Weights of a small GPT-style language model, trained from scratch on English Wikipedia.
Architecture: rotary positions, no biases in attention or MLP.
Training: a variant of Muon for these matrices, 1136M tokens.
Each number is 128 + 24 x the weight over the matrix's rms, rounded and kept within 0 to 255. Layers, rows and columns count from 0. Numbers have three digits each.

# up: layer 2 MLP up, 2304x576, rms 0.168, rows 1612-1671, columns 0-71
# down: layer 2 MLP down (transposed), 2304x576, rms 0.0798, rows 1612-1671, columns 0-71
# gate: layer 2 MLP gate, 2304x576, rms 0.163, rows 1613-1672, columns 0-71
up1612:108118130119137117116157122114160081096129167071149122114175154135123088130141147138131118110184079118127158129096127138135150112137165109162128167096154130160118147109137122176088121114139158136114092129127117133138
down1612:100071159131098119132082076151117086067142119124187141110189166141073176117094086132090181111151114162109161107121176085121158106126122130090149117102090190117131158125117159165105124069121089155111117164139154107141
gate1613:133103172144109089108151147138078122102154080163091074079149147120151119135151148121135105170126139175124100117115133119121133075146111141160113112124102105092084153166168124104136117111152112117105132143166140124110
up1613:136160149093132172079142131123125124140153115106136144133133116152132127141146161089084125126076092139127103130151176143153143105084131131149125178138147128124114112136189151129129115098169099121082097105128122098118
down1613:110108115109115122111078121159147111147154133120072095124142109155117114104174128139127140152148103116113117158127162137133087118141141156156105130133158112125132177119154170132100110146142110123143118124088133123160
gate1614:098123152084093118151139155146098127161134096148111135075115125102103077131131090107129079124180109140139157154107139131162106114102137146111093170113110082120121163109145098110141170115136143130115124128137113140165
up1614:102167186073150112125118101154110146152142144184098148106140122099132122104111113144167134117132139065147111116100105125120088120108126137101119128110138138108130103117123131109117180111128134155123140130109149134133
down1614:107129133128097128167138119105112129165132151165071136124138111111108125128100138084137108138141103101135153146114138109142107123109142119113120160133128093130115124135129128129150146120125139138118151147096118132178
gate1615:107119131144127143105159099119168109132113123136104132143165128139063096134153104137143111104134134158113119117125135109154174109140143124101140151146092147150141096137111154137148088124122098113148102093107086053158
up1615:120117122058142121116153107143196137123062091129123148170155116160084067123152138126056118100125118156151152085122124089172128138160160100093151140146106076152162145161151154161137121131131109154132138097121155118149
down1615:116147127123130136105153118126099137161153113112029127129113138141137117150117120130154149131140089096110107117110148116142099117140158141114180128152123145178122140153138131151109090129134158138151138103131109117139
gate1616:100133107072164118123135175119170118122159109136154109133100092163142142098147120101152133121146119123107147119102139118146142143177110137147156122161114103074139099142057140092138147107111197128116119116179159174113
up1616:148146131108159122099152091147117171151122128112141139141134119148135159104162133096122112169136117157142120126128121092116171102130144154142156137175158130125162106148158121126069143140147093106104123118113133118109
down1616:183135160139140136125107106136168145123111131163115148148177104129165145131162156129156094138132116136158152083090118123087106154132099133162134141129089138128084144142161128110139172133155098120125126097089172098104
gate1617:126132095109126171126097160120116117103136111151126095126105153129068155169135077178150066113167157088118093156128136150099129137141129124165098130084130138144124145118116156137099098112133113093146111104125108198109
up1617:170133122122120125128114151089153111110097154088136108073099168122133116167096103136120145147161113081143132147049094114107116093133136158145118157101131096158151112118183163123114101115095079115089147116154097124134
down1617:145117112127145139102075139117116115158115148112151087126113134148112122122136044109106130101110142154101156123111127122158110159158145121110132103175136152126131079150114115098160132101103118147108149102150083149138
gate1618:137156139105128105115112126122142121145095125145100150128068099099119149123091135098133144135121139115133121140104137140123114117126086110162135143133125164123167181131139155152103077137132112110116130140157138131083
up1618:126121106143141114126137135124101129121141093153097118160086174151125131142132066145142092129113196140096125171145082144152100138117159165123107169113147111101127112122116127140164134154120075155112096111127154121123
down1618:130126096123130127147105132119108131138129119163093133123197151131160147117128107144139138086159172179119119166126083107138132098122102145122140143102116141124113098110137073127116114166132077160119138134100104144169
gate1619:106148107123115096128142124088120108132112124157102136109162093129113056123139148117106122095112130135111160127143165141163113101107134133125107129178125169109167129168153137113165148171101120107160098115111113104123
up1619:147141131124125144112127115139110111152117134125125149163119110163084155134146128134143152152079152130114147105138135109137105151135054160153140120110111116154092119107115063089108102111150153133138134138130121125126
down1619:096151118151114091129144166150124083137136137161194115103118174125132121113133097093134091131119133162087102138149119120109144103107167130110105129112149149097125137146141150134110117175158102130129131100136104170145
gate1620:139120135147160157120154140113136106096113123110108118096124122117136111075121097137108136132103094183156166084103128100147132114087110132132127130123099110137143144175159122130127119088134137177084147096171120140115
up1620:116113141137090123123117153119115165142122149137135118136152136159066121120155213138146122172088160116148119109121171155120051153132153077127125132141168113166127127116079147118141129150109112097167156124104103117113
down1620:114109106123146134150090094138099122166104086144178159157115120147127150125119170138147109154089130115079131109157115097145179132153149104153092131176135159163144131151126097112114170148159125092163163086139146142137
gate1621:153082127142180093118162076120135099095130130118135139143113123133145116110152128074087149137168116146069139142142123123131123144096110143098094135180094158148146130083150094143114165168129162118121119135152115110147
up1621:108115113101096165138137152077123115117144118144111142145142150105120160137125145144149120129147121165132115146160085134148099129116156082114117121117116069143130142097155147132166136134098124112174092131142134077094
down1621:128116148163128099112164108138127143132111124142166099171125102095111098138157141141114157145092157154091140152126133177123095186105100077085134145098092147078189115108110079158097133115082169077155164121149090138157
gate1622:159142163104134093121130113096167082153151156136122123112123157144182138082138151124132131159125105102132140119091176115134065154101093116122145123167164121127132174138083131141151134094129104103169101127139154129117
up1622:105095136117166101137135155100069136073160112145146102167132139107170168106127140120141117160137138117078130118128130113127130134124119158155159133122096153094118129109138117108098123074094130131173181130124136112184
down1622:129148147159090123110131136145135171150159099095147135147126130151160132152125117129095132175134170140096148136089151149145110124116110140103115125166140123155169155162068119123159145111125131109109154110084163130090
gate1623:130123133137182147121140146132144132130133133173136128156132138158142118099069163095124144168120134089112157119124130128111145148125163151141151135102119160147135188138153160102148099135133146136172093129152116120086
up1623:150111067165110075166115094125121104159072121090133122131075126119177125120164123141146097135123120127132159102116136110137148155153125098085103124160105112129103145126152148141120141148117125093058150122149146137161
down1623:134177142121154130140122153143134123129152114106180148122138141159119111088086131161127170152127120135125156108133150115149109111116090110111097126128143125099128084168152107121133139165160064130132122059130125137099
gate1624:124117111119165104173108102121128114101117030186141140136146128084151141213095161104143086112138153096146130125128087135124137134104111121100087160118147117073159123156107123121109123127126093158123147105119105128145
up1624:116123131084134148097160143115153153169071124114127105158178123146161103125103135112173155137129107089157106146125125175082159134175146126139152170144165135079109129136134128121148107144111129139127127139084117142135
down1624:128090125100124098124140106090144108135130048161152098142159163135130200142150133097167096077161147102125108120166133130132127140122148148149100150138164112114128141160135107080157106119098098139118153114075076162122
gate1625:158156102097116153118143142147125152130123130130147132121112091122120125103105128144143174100128160085091138135140125109136128107184130110152081131143112137168158112143099136110152186162118100135127105125127109133133
up1625:153126126114097132105135166093133128132092179125146121124113158109126111161092144107077132078132104160115118115124104139116126121111128129153147128142110113134141110107114122104144083135087112120152205109158131110157
down1625:126122111139091127135088089118150147132165130090138123130140133133117159120091147098121135123115095178107116167145113139105087152131173119116103160145143089190081160127142136123082134149116128108125144136179139113141
gate1626:084077110133123082124091170167108136102136100146138076163099111129119156086097144138067122109147143149185106118092162129126159121150102149164125107125129130124121142088143158127149092133092138141103059130123092107115
up1626:153138118104121154108119127130092162118124133146117153150159112114115149127111139113148100093122148122149130127166082149108076065126080133112106125115152117129132112133124158102120142107100110137154121124102090151129
down1626:170123131115113146112155133139158118117148122114134141113120129141163108132108110147131111108131150138124093141187102137102105098144113147107143151167126099106144142140136133069125145158143094114121102130145124099118
gate1627:127134130087133155164135134095139122128105153092152148152123133136139136141162107114115109101158142125119095144110139132121137128120113153119103142148152130130080171107143125138119111106096120089113150091124137071083
up1627:136141092147092108109137147133143105126149145124149183080192173146145158155110122103112133124090142099142130103133139141142142145120123141134093102083124159153170112112125105142102146131140186171148160099121155138129
down1627:145163084141123146152085114112142160129116115079112147138140107099111139138154094101202123164157160099137132111121119119152150117110150146121112121120175120098089162095110063127089092075170148097119155120149085180106
gate1628:126106147126100147143102145083135181142142148102148125113129145126142100143100132127130079129090136138109108137106096124097149155140106095144120126159127143133137144106157174105163122137100127140084114132106103142148
up1628:140125109100126078139137117106094085096078101115113193112139101106124099109120121146126143161132075123194117118163109119109138131170120111125121143158130108107122142162140106121089123152133151163148121117126131115095
down1628:145133125115102102111155124102134089111106088140010114149155132146109127122134106164086130116150098158149123145115126128131160127108124116132122158134185132082126122120042108138097154099122113167147104103154123130128
gate1629:111116121152127115145115108157138134111087097113143077133118122139089121191170153102143137130148130129140156122115150131114112145195151115151128121130128124133137166134125120081126131107163099109101141120130137078086
up1629:124136152148132126137143148153142123122102146130132128137160156140131150179118125123123109129142142104112135135094127132112120122151114068144112083152120117179134091128139105113120069121120108151117144129123118101091
down1629:111132160145131132156123079131135124144123153112107127104139102099142132143153116139127111089097145134122147120165113165131121107122150132072119119126131107103153138124122107138135150144168115121174142098157098134127
gate1630:165144183142132107157107136130095129148106120138150123161089118087130108150127145113118148111182141152125149096155142130131131154116155116145090120164134114105149126141154124140123147108113130126127147128143140142130
up1630:123129119133120163193162146130084096153121140131122139125144068109138136094155102138096114118126130102150134131126088157148165166134111125097113184116106134091133116129116140085118108074106183137121104149129108127170
down1630:103144137139128120109115135136124158133167120134189159098122144179101127088149136134115125128096124138135144102136149116162141118102109139108108161104119147131143115113132109154109135135134146138153124166149132115130
gate1631:145159138126110134163130134122115095163140079158122132147121108105130137159092117130144128165138104096134156141176125105097102101073091105130110105135158159157128154133132124119103155068169085140124109082113146126128
up1631:131162096106153141129148142146120108139130151142155167137154118126139146105119116109128119160191134170144131109142125119118103135139157143143095094123118170115142142162124079137098110117135145146163132109116210134108
down1631:152150114132147136123143133120106098146137138126037152128118131107128137151135126147146107107148145137142137138135140133147152116146114134162138146143113132117113123131115125116138093148110152119149095142115125144119
gate1632:118117103116109173123125123127105145108164137179110122136185149104112140104176085164093114111160090081105118120136092156143193134112118127133116115097120117163117129130146139103122132144117200109137116129094145127100
up1632:096108106107103144129105146108116133132122150136146091099238108096075145123131091105102145092123110123109131077121148142150182125127137122121132118142121123136110158130145134106142137152143176127081088122096140135106
down1632:139098116126120144123106102082154154143153125140087155116172162116150121105128097156114165140152125150147117113122078144150112103126102127101163137141176097144169148111133112109139129190134172101104093149129104118139
gate1633:160113127102151091143103090101149110104148144109138105082100157128131127147114154125147105123121100122089172137121107166120126094134149157128073129140150138158141154102125118120128126136167111164127105152096154123126
up1633:105142126119145089113144123154097162091108109129138138112133068117141120146135127154090131145116096119170110121160139120141135175128121117138122129095063139141118151107136094136124164126092113131132145089136099139142
down1633:084117115139126165140180152116154130154110108126172138171159072112124166113188129096129132115124154129132135179105110086144115128146105117127096112128166120131141082121105129148100117085120142112134154125134133114141
gate1634:128094123137118131132124139145114142136078120134133153091141163170135108116135184130133171118132129142102110118093167108149123123122159141090117151056126149113090157101087143127120112143151140102142130117115133111111
up1634:138128124099119130129153139142140138087081111086180111089127118146096159124170126119127162106111113156110131164116158095122139137120136124102151130064170094131146141101112096109101114151131139125103137107082124103153
down1634:092116098139071113185094139131148119130067117131062100130112136116118106110116149133094108135125147132111121146130172113150122143159152119142097158158128106096111124127103129099153144141114112146155096093132097118111
gate1635:133133075140132136118148099102115123155105112134131130133126109115132148107121118143163145166135155162094120151134119132124130096129125159119183103111115112108135102097168123134159142103130102098158143097150138107153
up1635:130131146124152147142145145132113159122098111142116102096085110118106137124131154130140139135157117121110135156151102150115140156083152156140147143087118152135112123159084119105120132131152112123176121154146125104146
down1635:132087172165125099105126191108123126121167161104156129120167112101170122149109121162152176151080126175133143146129134144113125135081130130155116126151156120139139109107136089127141110150141105144097131115136151122112
gate1636:143150075113099110088141100129131120159137130127134138157109126093119102124120125075118163085153140120116120106112118126128121189096117143121144143167129131127115190119133138149130130113130145108120124139136111145116
up1636:155161136156091137091128138141139126138144118124142099092140149173108168127132089157134087123134117117142135129118120135098100157141139108118140123100110153101164129122148147111125065137132173106110112128134135146130
down1636:162117099100151133150157150153123133089125094185148086122123166145145141133163116201132124156163149101119116153160122116084138135113141109164125105134120075070130119124117146121110101155137158158143134164112121110111
gate1637:137148110126136203114162123105156090118144134124129120103161134166111126154185086131133137160104129065191131129129132123099139132202116135114120147153146093124111165108110151146098173077139126073128096127124131122152
up1637:115103152108126068106123126148082143138122177060107132172139132140133093130101127082133108108119125118092099115137144160099142081088163150103103160150130148143079093122094145154142125075146139148130105174118122125098
down1637:237113158143167151170152148130116169125139094080237111146111121123054114119162141120108125075147110134115162168092103106106117066125107144139144160186147136169118172116138108148133154118076148138111106134120135133124
gate1638:143123141132080117134129121182125100102114095090134142137153131083173117090111089102114183105168153106108135153120150126145139141098129150141137129117103142141124114114137144118120127120096134074132098151137191178126
up1638:119184107155121124102160126150130169119127139173127089110072156118117124138123121090153145132092159160086100138076123106146140152146149158116178110089081113121130117150118108191160115117123099125105144117089128119195
down1638:111151162137115126118120096130177128112117141158115123149117145129150130129144123154108137151101098136084166124139158079134080126145114193122085086104080142110093174119125150142144152125121167088187115116136093150130
gate1639:142115145180110137150139130116129145139148154115111096148151083120164118123086110139116149120092124143092138121129120136130124167159144099163100128156071157121131133082159097138161128132106112136131133071137111160097
up1639:106108134097112157153096135118144103123142142149134141113141129139140144125125128125142110126118122123152105109108126133111129131135127127112121147127137075164167113142116127097127117176134131089131121171096159094137
down1639:122145143099113107152187141117085083142117124177182099085105133122119126097138131104130112144171117119156109141154145112109157092084119148126130106117143093148111088121117130127105130107128122101122124140145122098123
gate1640:108120117162169124138098166142125127127121146144133124160121119115110095094097105130132133119135109096079140141115106129117109143121103101149119118141129118128128107119104089174194150095125114079144106164121128123117
up1640:117099093164142102104074158120100118151114132107137116137105133112132118117102111114115118108119154181137142130126136133121129127081122126143156109119156126123144116124096152160136145142139170114172161157128128129151
down1640:098188181071124142124141147180141152108165073103154143138183117144158114144146165105122112126127093144131138086134135116129126129186096118110165104091120125129096143145153180110112112142144086137119121128146144180162
gate1641:096122113168114137139143091146131105121112122128123125129103087132151117125125153143131153118126103128133112109136122167167145131143090110118119087145108112141126121090155096096120152112119115099111104166153115089119
up1641:080127070109103145157122091128144135148113116137141118119134136115146158113136133118128166139115122117084137113137133140146157123111128125128152132155104116133078150133144108114140143142107101121123112147137088097139
down1641:130111109115127154153146100101116154100111146130083120124148098123151111096123148120123160116154124117156135125165120147137137123120149107145093098143117099127108148139156121130101144141108120132135123106160117114155
gate1642:171154094125126147144136097174124083095133114112130106135129170122135135140099157154122132157117089142130182106105124102133112120144111107129119134152118142097132106110123162134155115149166145058117123100109128094133
up1642:141196050095124131104106118110149126157138123125132129122137101136144155120084138111120179114125100150140129125113053124100129093148100129114143145124171125090108140131135121154110125127123123143129108149097114100112
down1642:163156127074137159131059120137178110135142144160129104142129134162181129130089145142090118071126145141153134124123115112108093140118101100144097151092169139139151110126163133138156137091129106119110116142121129088140
gate1643:118110182172075092152115077140147129134138161149120139092173122134131160129113120146170133151138188145101082128098123127131085138097109142161144134125079116149119138124139120108147129153121126175144145148097111157111
up1643:155148106151158159095123125109112127133116097093090151123104115148120133129147133118117108132118140102142107164109107116138151121064109121101157100141175122135128150105130111155110128154143127124185127113108142133128
down1643:196128111119142128117130126137118110146083130116125120099075140115118124116142133091136123141129071107104146156106167139132128139132149111106161135125156128123153116118103160136102166133105149124112125115155137133131
gate1644:113198136132141137117087108096115110136133116135104150130175121149112109125134089147114136118155099115150141120121084126132156151110149093120116103146152160103115144132142146149133110124113111088149126125117120134117
up1644:081121094103074118091110101136123153104118149131132098107157177137131089132114149102123130135134109140140096144126132119125140127079112132100083132160130110143093140114147144135139153111142122125118122181095083133099
down1644:110113145162128156135103081166129130156163151148088151177151148129131124140110100096159123116124107114113128147147129126099127146154124090181144106147125110156165146137134104104124166087107141168140159107129115143092
gate1645:107140165134133094183107127123103110112101160139114091147136115128156132075109100088132139118157148112123139096149119094138174120168111153189152092164150151145144162084099153144175104100140131124129111133180163156123
up1645:155119111090142115091161151178121114109086104151136106187115142129090108082123093140134083142132113093147126156109171135129117120151083146135144128112156135128142130127178087087134148148125145138149094138143130083140
down1645:119155139136097117102067119139149089143152157161180125163104112179108079149157143087135146151114136114133092115092112098164104123155149143098131136134150090158116139169118123140078088122153191109079147083125139097134
gate1646:081097154169129116121104129136128125088099159105130133105128109116145097151098172141148112087145112094082174134147129132122121153165154116126141133149099136166125157159109122143101136118104107134131127142074122154116
up1646:152087104146108143142153145120138125115128109147123125116156142139108117141104177134117134141131144117124109153155118106136160087115101145157120192092156149149146145135149098119175150116134083131102164129151091114122
down1646:110092132136158083072160121114127076113110143144178105092138164135097146121123163140148112137121120139136091099105105187090105158119117096179142168116145163136139146125115140131144108129100082120095147144102102116095
gate1647:119121151083178095125102109114122103170149103192127082155126114126131106100131188103117162083144091108116086156164151150133132124099147108128106107099137155168135123140112128129124126126115137091127164145104134117131
up1647:171161129141099122165129132113129138100060126109106092140121123148100131146112109132140101157101119134121160125116116117137086164119114152113158169127113094118143090113165127133117113111157136147126098136106113117151
down1647:124165110143082125102140131122120154126147179136170145146093137132120125145141122116148096146130133124124167107099127134114109140136143124122156141154121094121142118142161153155133131125089122137112112137098111102136
gate1648:155158139095151116076131135135106160120094095140132112150134112131136115107136094121192165132108109121160094149112152123094115131143131118118143074157105119117119122103113148117140147111145107116138131133098158136133
up1648:116153166161158136153099120131141098081122109131114157134139147116110106127127127151124106138084160171114142146141134141158149111105123137083101145172129146134138139122115110132098090130129110128146128136151150121177
down1648:135157106068103109124151141136070128121135098085188169132148106187126107126121092156138155153129120158175168117130127137107114140110107108103076100160113104097118141055182124127115117105146186103147121130094106119156
gate1649:093115080117141112132141129124127165106132099154118162114138134122110102126129108116115100128171167118124144121115184110149114096100140130142079110121142154141124142130147148117152189197123100127127118100153113097099
up1649:109107125153117100157133094118134147129137116143137130151141125083150105099116154171135124104133127114124151132114149171129174135122090108140164124144126145117121117121157131122121113182101085142133142099110137159103
down1649:093099121117130134128148147133193122140095136119172114147139170126139105174107115119137109126140112113118124136144140138089137108106123086116145138092101130128128080126137131138109175139136160116139109106181133162086
gate1650:133123114185102147104108156179090096120174140190130128133112158123102118175113158106078115047132158152118159100172120119132111133144091096156106123147143116131141087115096127115135109109109102167122103141162138140149
up1650:167143081126121135139118127089110152080108124092121145132127139191163140199122137133095162120146098111112131122170184157123114096107072097134109172160129123143121128146139122118134100147092115110152129133115110130140
down1650:122147133202081183111122104118086096105159168097068129163145111153133160160089134132087139125139158140152100113176116138128108108122161141126151120137152132083153079112138148146130136103125104137145167132110157094164
gate1651:166096133085117140150116139133080144109118134146099156132126143120137109121104105092162134106150147164145111127141138159147126154135118127173114155120080113153100142131116168150139148131109105149098146140154119136112
up1651:137125126131118130147112123155129174102161097125122062114159141115166138135145083115134180127157143119120092111161119113140149147109159139163134107104091086119127098131140136162148157099093139135119133126135131097136
down1651:086107148153094158132117135192156075111155125133085115089123133160137118111154111100122120146079094068123148136142122098125110131094128139144125113146102102144179102148120172135128134081116109135140103106086117119157
gate1652:133198113164135130095161154129113113145132123090142149130127146122124119122143132152085101097118165162128143119201143142105119116124149117141108118157069132129103099157117097120078120115146157127120129104195153108129
up1652:152130099127135115157146142103133060112122104153116128131150166173155117189098107146129167142149148119142143132122127141147143168132173104139093116109138114137160091107158142103143112117158126137156104083137159131144
down1652:169134160172161155129124100129108127116124187115125122120143101129089165111091143113089148125148116107100149159168113127116130103152125111109161180118145119126120105116180123123080142187097160110153130134066129130131
gate1653:123104140141122091111140117163092100076140139116095125130148110103104111120148138122162162136150111127135129100144154117146109121123121134134087113101159136146094175172097139144108160133140109160110107102137149118100
up1653:117132138151115123117130130115123085148142174128136092104151131138105158124157108114114105092127153164139096080113139121145167091154157104128149150155078127097164164162154130162148109068123116125140099148088165162144
down1653:099174177109120110161106145134195141145131111121092125122121171128130143118108128184109127125145150094186087115119140142125140119131099093098112151109102113152127090158093105119077121195104149149093134126167109101114
gate1654:120110120180118083147177096158141098100159124146141112190141150126139142093071160109131142118137150085112142128119129093148148120151095163099144151105099131130086133156171161118167154115151141149108130134111148134094
up1654:138141104152144129151117146123128108139153145173107101106118179161114123172166108135136097101106069065141129123122124138113098105172086172143141071131135108149179127101115133070122154128151129153138137133144093123104
down1654:123074142140121171113132124125103070129138148130189109116184138111160130148106150096128148133119087133073105101147133149153161102162125112096110132108105109121106124138121126107129145173122137134147125091128113115176
gate1655:135124140169130147145145123113088146115147088175144153110165099103165146115124091109146110107137122048142130115115090112098184126110111112131121151169120115203140164153128127083121091142088132137144098105122070132145
up1655:158169155143161110147125125121121175158156099121143154088151099118124148122134111095142073118111127069113157158122128163111159157126155128106127141162155076117127160174129117118145133103109113113142130117133085135189
down1655:129124121131140158182120145093129117115130139166056155081127124094117145130143128079159146103113147112110126130104157118097142122146154098122161105125133128114119157162132093124106113106100153126129166129072169065169
gate1656:179114110152120086137178092129111107085107161141103085142124108130120119130150115179148132122119128140102109117105132105121136106102127165136132136103141089114162161171154142136097067135202141123109122118077187152113
up1656:106080154148133145123120127096133156136105121105114147138135126169163120119072149106144120126122177172143123132112136136098132160151130140153159123143135152165104138095177129144132109108092110115174139150128109162124
down1656:169094122136168107089112146148108076123117124129198143152139140118114103153121097124126113127134133099108147164130164150122152087103113174127094128163159163103128144170107168150158147152153146137121085138137103124096
gate1657:129100116167139127133130135158169155109143092119143115131131080122124141133153176165108152129177068168112155137148182115140096139134122136144146097117118117172122092100200147128158124130160110111117119109150172088095
up1657:096104134154186104119151139158114085134157127147104083164110167141125202137134119162085113106109167104119147114160118131122090151126178110157119146104119121154115142116157118100143115144170093131120169136106134100118
down1657:109190140141122173072114146114098127130141132133097151124150126124099133121131148166151143106115147135077138126115135143135143147168129131103148088125107161182091146122103119155129136089164107154123131092136077120132
gate1658:104128150152163112110125141097121093073131132121116165096194153122166141143093131147142156138120117161123133114144112138134138123123116085132085123094109108171128155121103151142109131156125177156132092123138093101172
up1658:103085152115119155105145150114146135099115184127140127148116175118101122126131133114120121177144070145102071173117151160148150126094136150144092150153100090120141128140112173136102159142115115174144117133118107105157
down1658:152107187193110093095139150132147123108102153130110177109182163150157165095115119121141087076177156122114143139120150151095138147089136116108116157097118135196127093111099084162147120116118157109087115141153149087157
gate1659:096141111130122133129189134138165132081108116162120130121123148175119126110160122151122112095111094120126129130135141140074149115122077079139155093107142146140134121152106128118125116157113107111136137089084142140129
up1659:120121116146150139093149130144155111109091121134135151139151112146102112101147119139071127149085148115120102127101092180143160089123135089119167116123117127134145103182148138072137118187146128085171105119100149136140
down1659:111112152130098130133113145162095130141132158157152129052169141147106158130101125105106150135142165140133124124126123154120154130135101141097107121144119147132174147167101155135162111114149124170163168158109131149136
gate1660:113128131120149120128132097131114137164086145123129157095110111102092142117141107114162127117148133108142099154135117105112129109141139094130153071203114116137111143098175088118144140100139092124128106089146102136105
up1660:118137147150189153151126081124120116111112137144145144086115126139126094180130097158151095149162113098120080117084131128162136082142118158116153129093142125132108124159114147108077112118128081111144132123115114085130
down1660:123151131148107123124161110124084151139148134113057109140118145098150112120166118134101134119105143139149123133145113100090111123135140122131111122158088147081118103123091137131157143121158087183108100137112117124134
gate1661:107081120111155138116137093160105147120114083133110100107121103154128116109141161139090101147106146164086108117117100132113135080137101105120128156111166123150136110106173116136133189104086121152110103138149143113148
up1661:105157122092104157127148116114128156168159123120123138103135155089075126117134113117112107127097085096127135128073140113125065191124147118145134140152108100110134087149145122118149091128143116129151090102106133166146
down1661:117094076128116186124127171148157157133101105192134136137127193054103123150128134154155151128143096166179139137145127153145110157126121120120112138105140124148108071092113134149148160090127130143140152138124118107133
gate1662:105142147116121144155131129087165153157148161177126108157087187108146166151145130115141105138092110142119129158142127173129132111133115162104118105126125140136115112126122140106140116120129144137143116134120134139129
up1662:113107116123132165171125127163103131142160140126134118140104117132167165089140134102100087110098140105153137103135153153120130136132116099123126119087124148123127108175142153171132138142135083118172133094129142163148
down1662:081137134163102130173135136148149157143127162121060165139126099097126148112143138153115101139139150144131137151185103138087129081123084082105106148102134177140141117121118126137106141121128142148115118142145118122132
gate1663:134116121157113111154119136109142127127127111164126141124153155098109108116162193127124162135139116122141102133125153159109105155167086121159055110115101124116100087125141120187082130129095134112144087154119144136113
up1663:118155153123125133141099147139129107155115102116110082146107152093126112133169161148103135106134184105146114135147142107103148141109141117139138123164121111160131115184097104132098121128131128163132137148159141128112
down1663:131125150150142101114135130107152099093106119174110100115189094131097094143096163123097137122118122098103138151166129099124127123111101105135189113124130144129136110138102128134148100117116107143161133138190103129169
gate1664:134099175126102112119100139121111066115101161088108097170151138133135119102089126164136103169183135106098130140139149140100065133130143094121091125129153112157117106113096120104091151140185162138144158108108137147142
up1664:137118122124118114099103139120127153158187116100134091182145116159153154121084160140119128123099124102078119176156123114132115102127161127094084138120169127142123098131134164096088150141159111098075089121142137137145
down1664:141146150150109166131132129123130139122123126086073136136143141151140153160088151067136128090142118130134139122085109114109097114082145114157118131117142126139154123140157136184144122130131185146089108163121132113159
gate1665:183117097136145120136125137137125191183137144149137092159141098134124120153120117124134137140114156095082176153140124143097146094145110177130142119118121151162125147118141133130118128104114103126065145090136061104112
up1665:105071134093145073143115082078162092128102122144130109098115102121108117146140128069152123131138115135080179091110159153091145136126137155145095141141146152085135174097155162134125129136105135107164130112123120143144
down1665:179137153140104118094129127133111192150182129114145113120123140109079148123122135166165131160159184103122162094139134120119178157149104069123158116113121104101142192154132109116088169174141059150111183122177093154146
gate1666:147152135151171115168086130090140129148119139116136130162139123116143090116154120111129165106137129175144105129097092121153180117102174121128163132157092133156147133156156131126141150111162150129130115105152168127120
up1666:125123157150162124159136085161124098124117156097116177083107132143140121179139125133123088106092126119142115157102134141108135132133179121113122089141118117135150133094124116137145165180086096129119136163154152115129
down1666:173129131153171194171146137092112107095130137131136126166115102119107091110124159152120118113098123110132139185137122099115128127117117131121151116115092116134110113105136100165113147125140115111130110174137138138120
gate1667:072153156077113071075112144129101101103135076142139140157127109108143121116142086154141081108120157159116109132173137097132168113113134128126142148110163206116129168120102142140134154092165167104141118096132120148139
up1667:082163146086107123115122119112118113149139037107159177151088101098157129083148130120133127124123115168133104120121134123121170115125141161105141149134140167101126144153115123104128206103141151094143139084127122103158
down1667:126134164090112136142089138104115131145137110146107127149140128121107133152122120152116101128096167137139138107151140116123118141140130089111115088100104122162118107059108119101083124143160150101130127114155141108146
gate1668:134100113140100182185117112126123147150068133129142097128099131122125097127113150090106113142127086157154127107145109134107066138104170169111153111189124081135105152132109164119137167143108162148133121142163116085143
up1668:114176118156134134089092138129140100152128097152119135086120096125159121174109108145166109117100092118131139145099158163143098178135096120124124140151154098109122157179106121137126120109166112127082138128161161133079
down1668:107164117131144099117169123158136131136113109119134144091169134119185108137144142133101095121086152179102157152116125129140131111134143101125145113127122110068159071107121131136115081102124135126136147135106126072108
gate1669:142152081082113133138136081108161122114125147123124159129127113110140117163107103100118100112130124144126105129142100170131167086153103150140098128142120121157143102104102127112100109144116142160111150137141123147086
up1669:088092137176125083088106096167131125139131107147132117130157100122103152112115119160163128151131134096142149172150120115110113131138152099105093151118179115102114132158092115097193152127104135155181104136105151142132
down1669:133112093103160098134119136113150127137115183107075097132116134137084122091142110110156144098167187141158116132149111088119146123167122098140154110141166129128106115114139097131100148122141134148108092159143144120108
gate1670:146120126073109111146139126114149154164139086120142138106150097108164127140142140093155157140133127172127089156125134165099144126135149135126140153127134161071149080111138082125147142146138141175114178099086147154158
up1670:148114102145106171121139103133096114096135114141127103142093092138115122124129157125105076118143125157095102120112143126113145132101125109101165157136162134087064121161134090132148107151088149101132131151184110139144
down1670:113141161155102192126143157114153135172110122094140123159127090139147127138162133110160127114117130112098128129084143110118127118159115099055134147149094102168098130110118130133160170120139079135119123153139162123141
gate1671:149154158138100131109162125132131096118136164121117083158092147154157126142149134121129109104099127137139129101145145131106104149129102142087139128104146128145148140127129218122186107120127104112089113134136145125130
up1671:193102120162159117125118139135152111126140113121125168132157134088132085118133101091136115134146159160118133158107122125131152126133115097130139129101138135103106165127145125155127121151107164171109144127093088115151
down1671:155095144103127109096146115153133109120130142186191135101105128123142125084103169102125115105145116106105178106164101123148114146134151154156081181130086114128120141143132137112116118169102105155119119165153128118155
gate1672:128151125160129102125125131119116126140073099147136140142136124099140122183075127101153141114090176125140126144119132155147130165143169120117127115127144156113106173110158117154124138113107100110147138106115139145166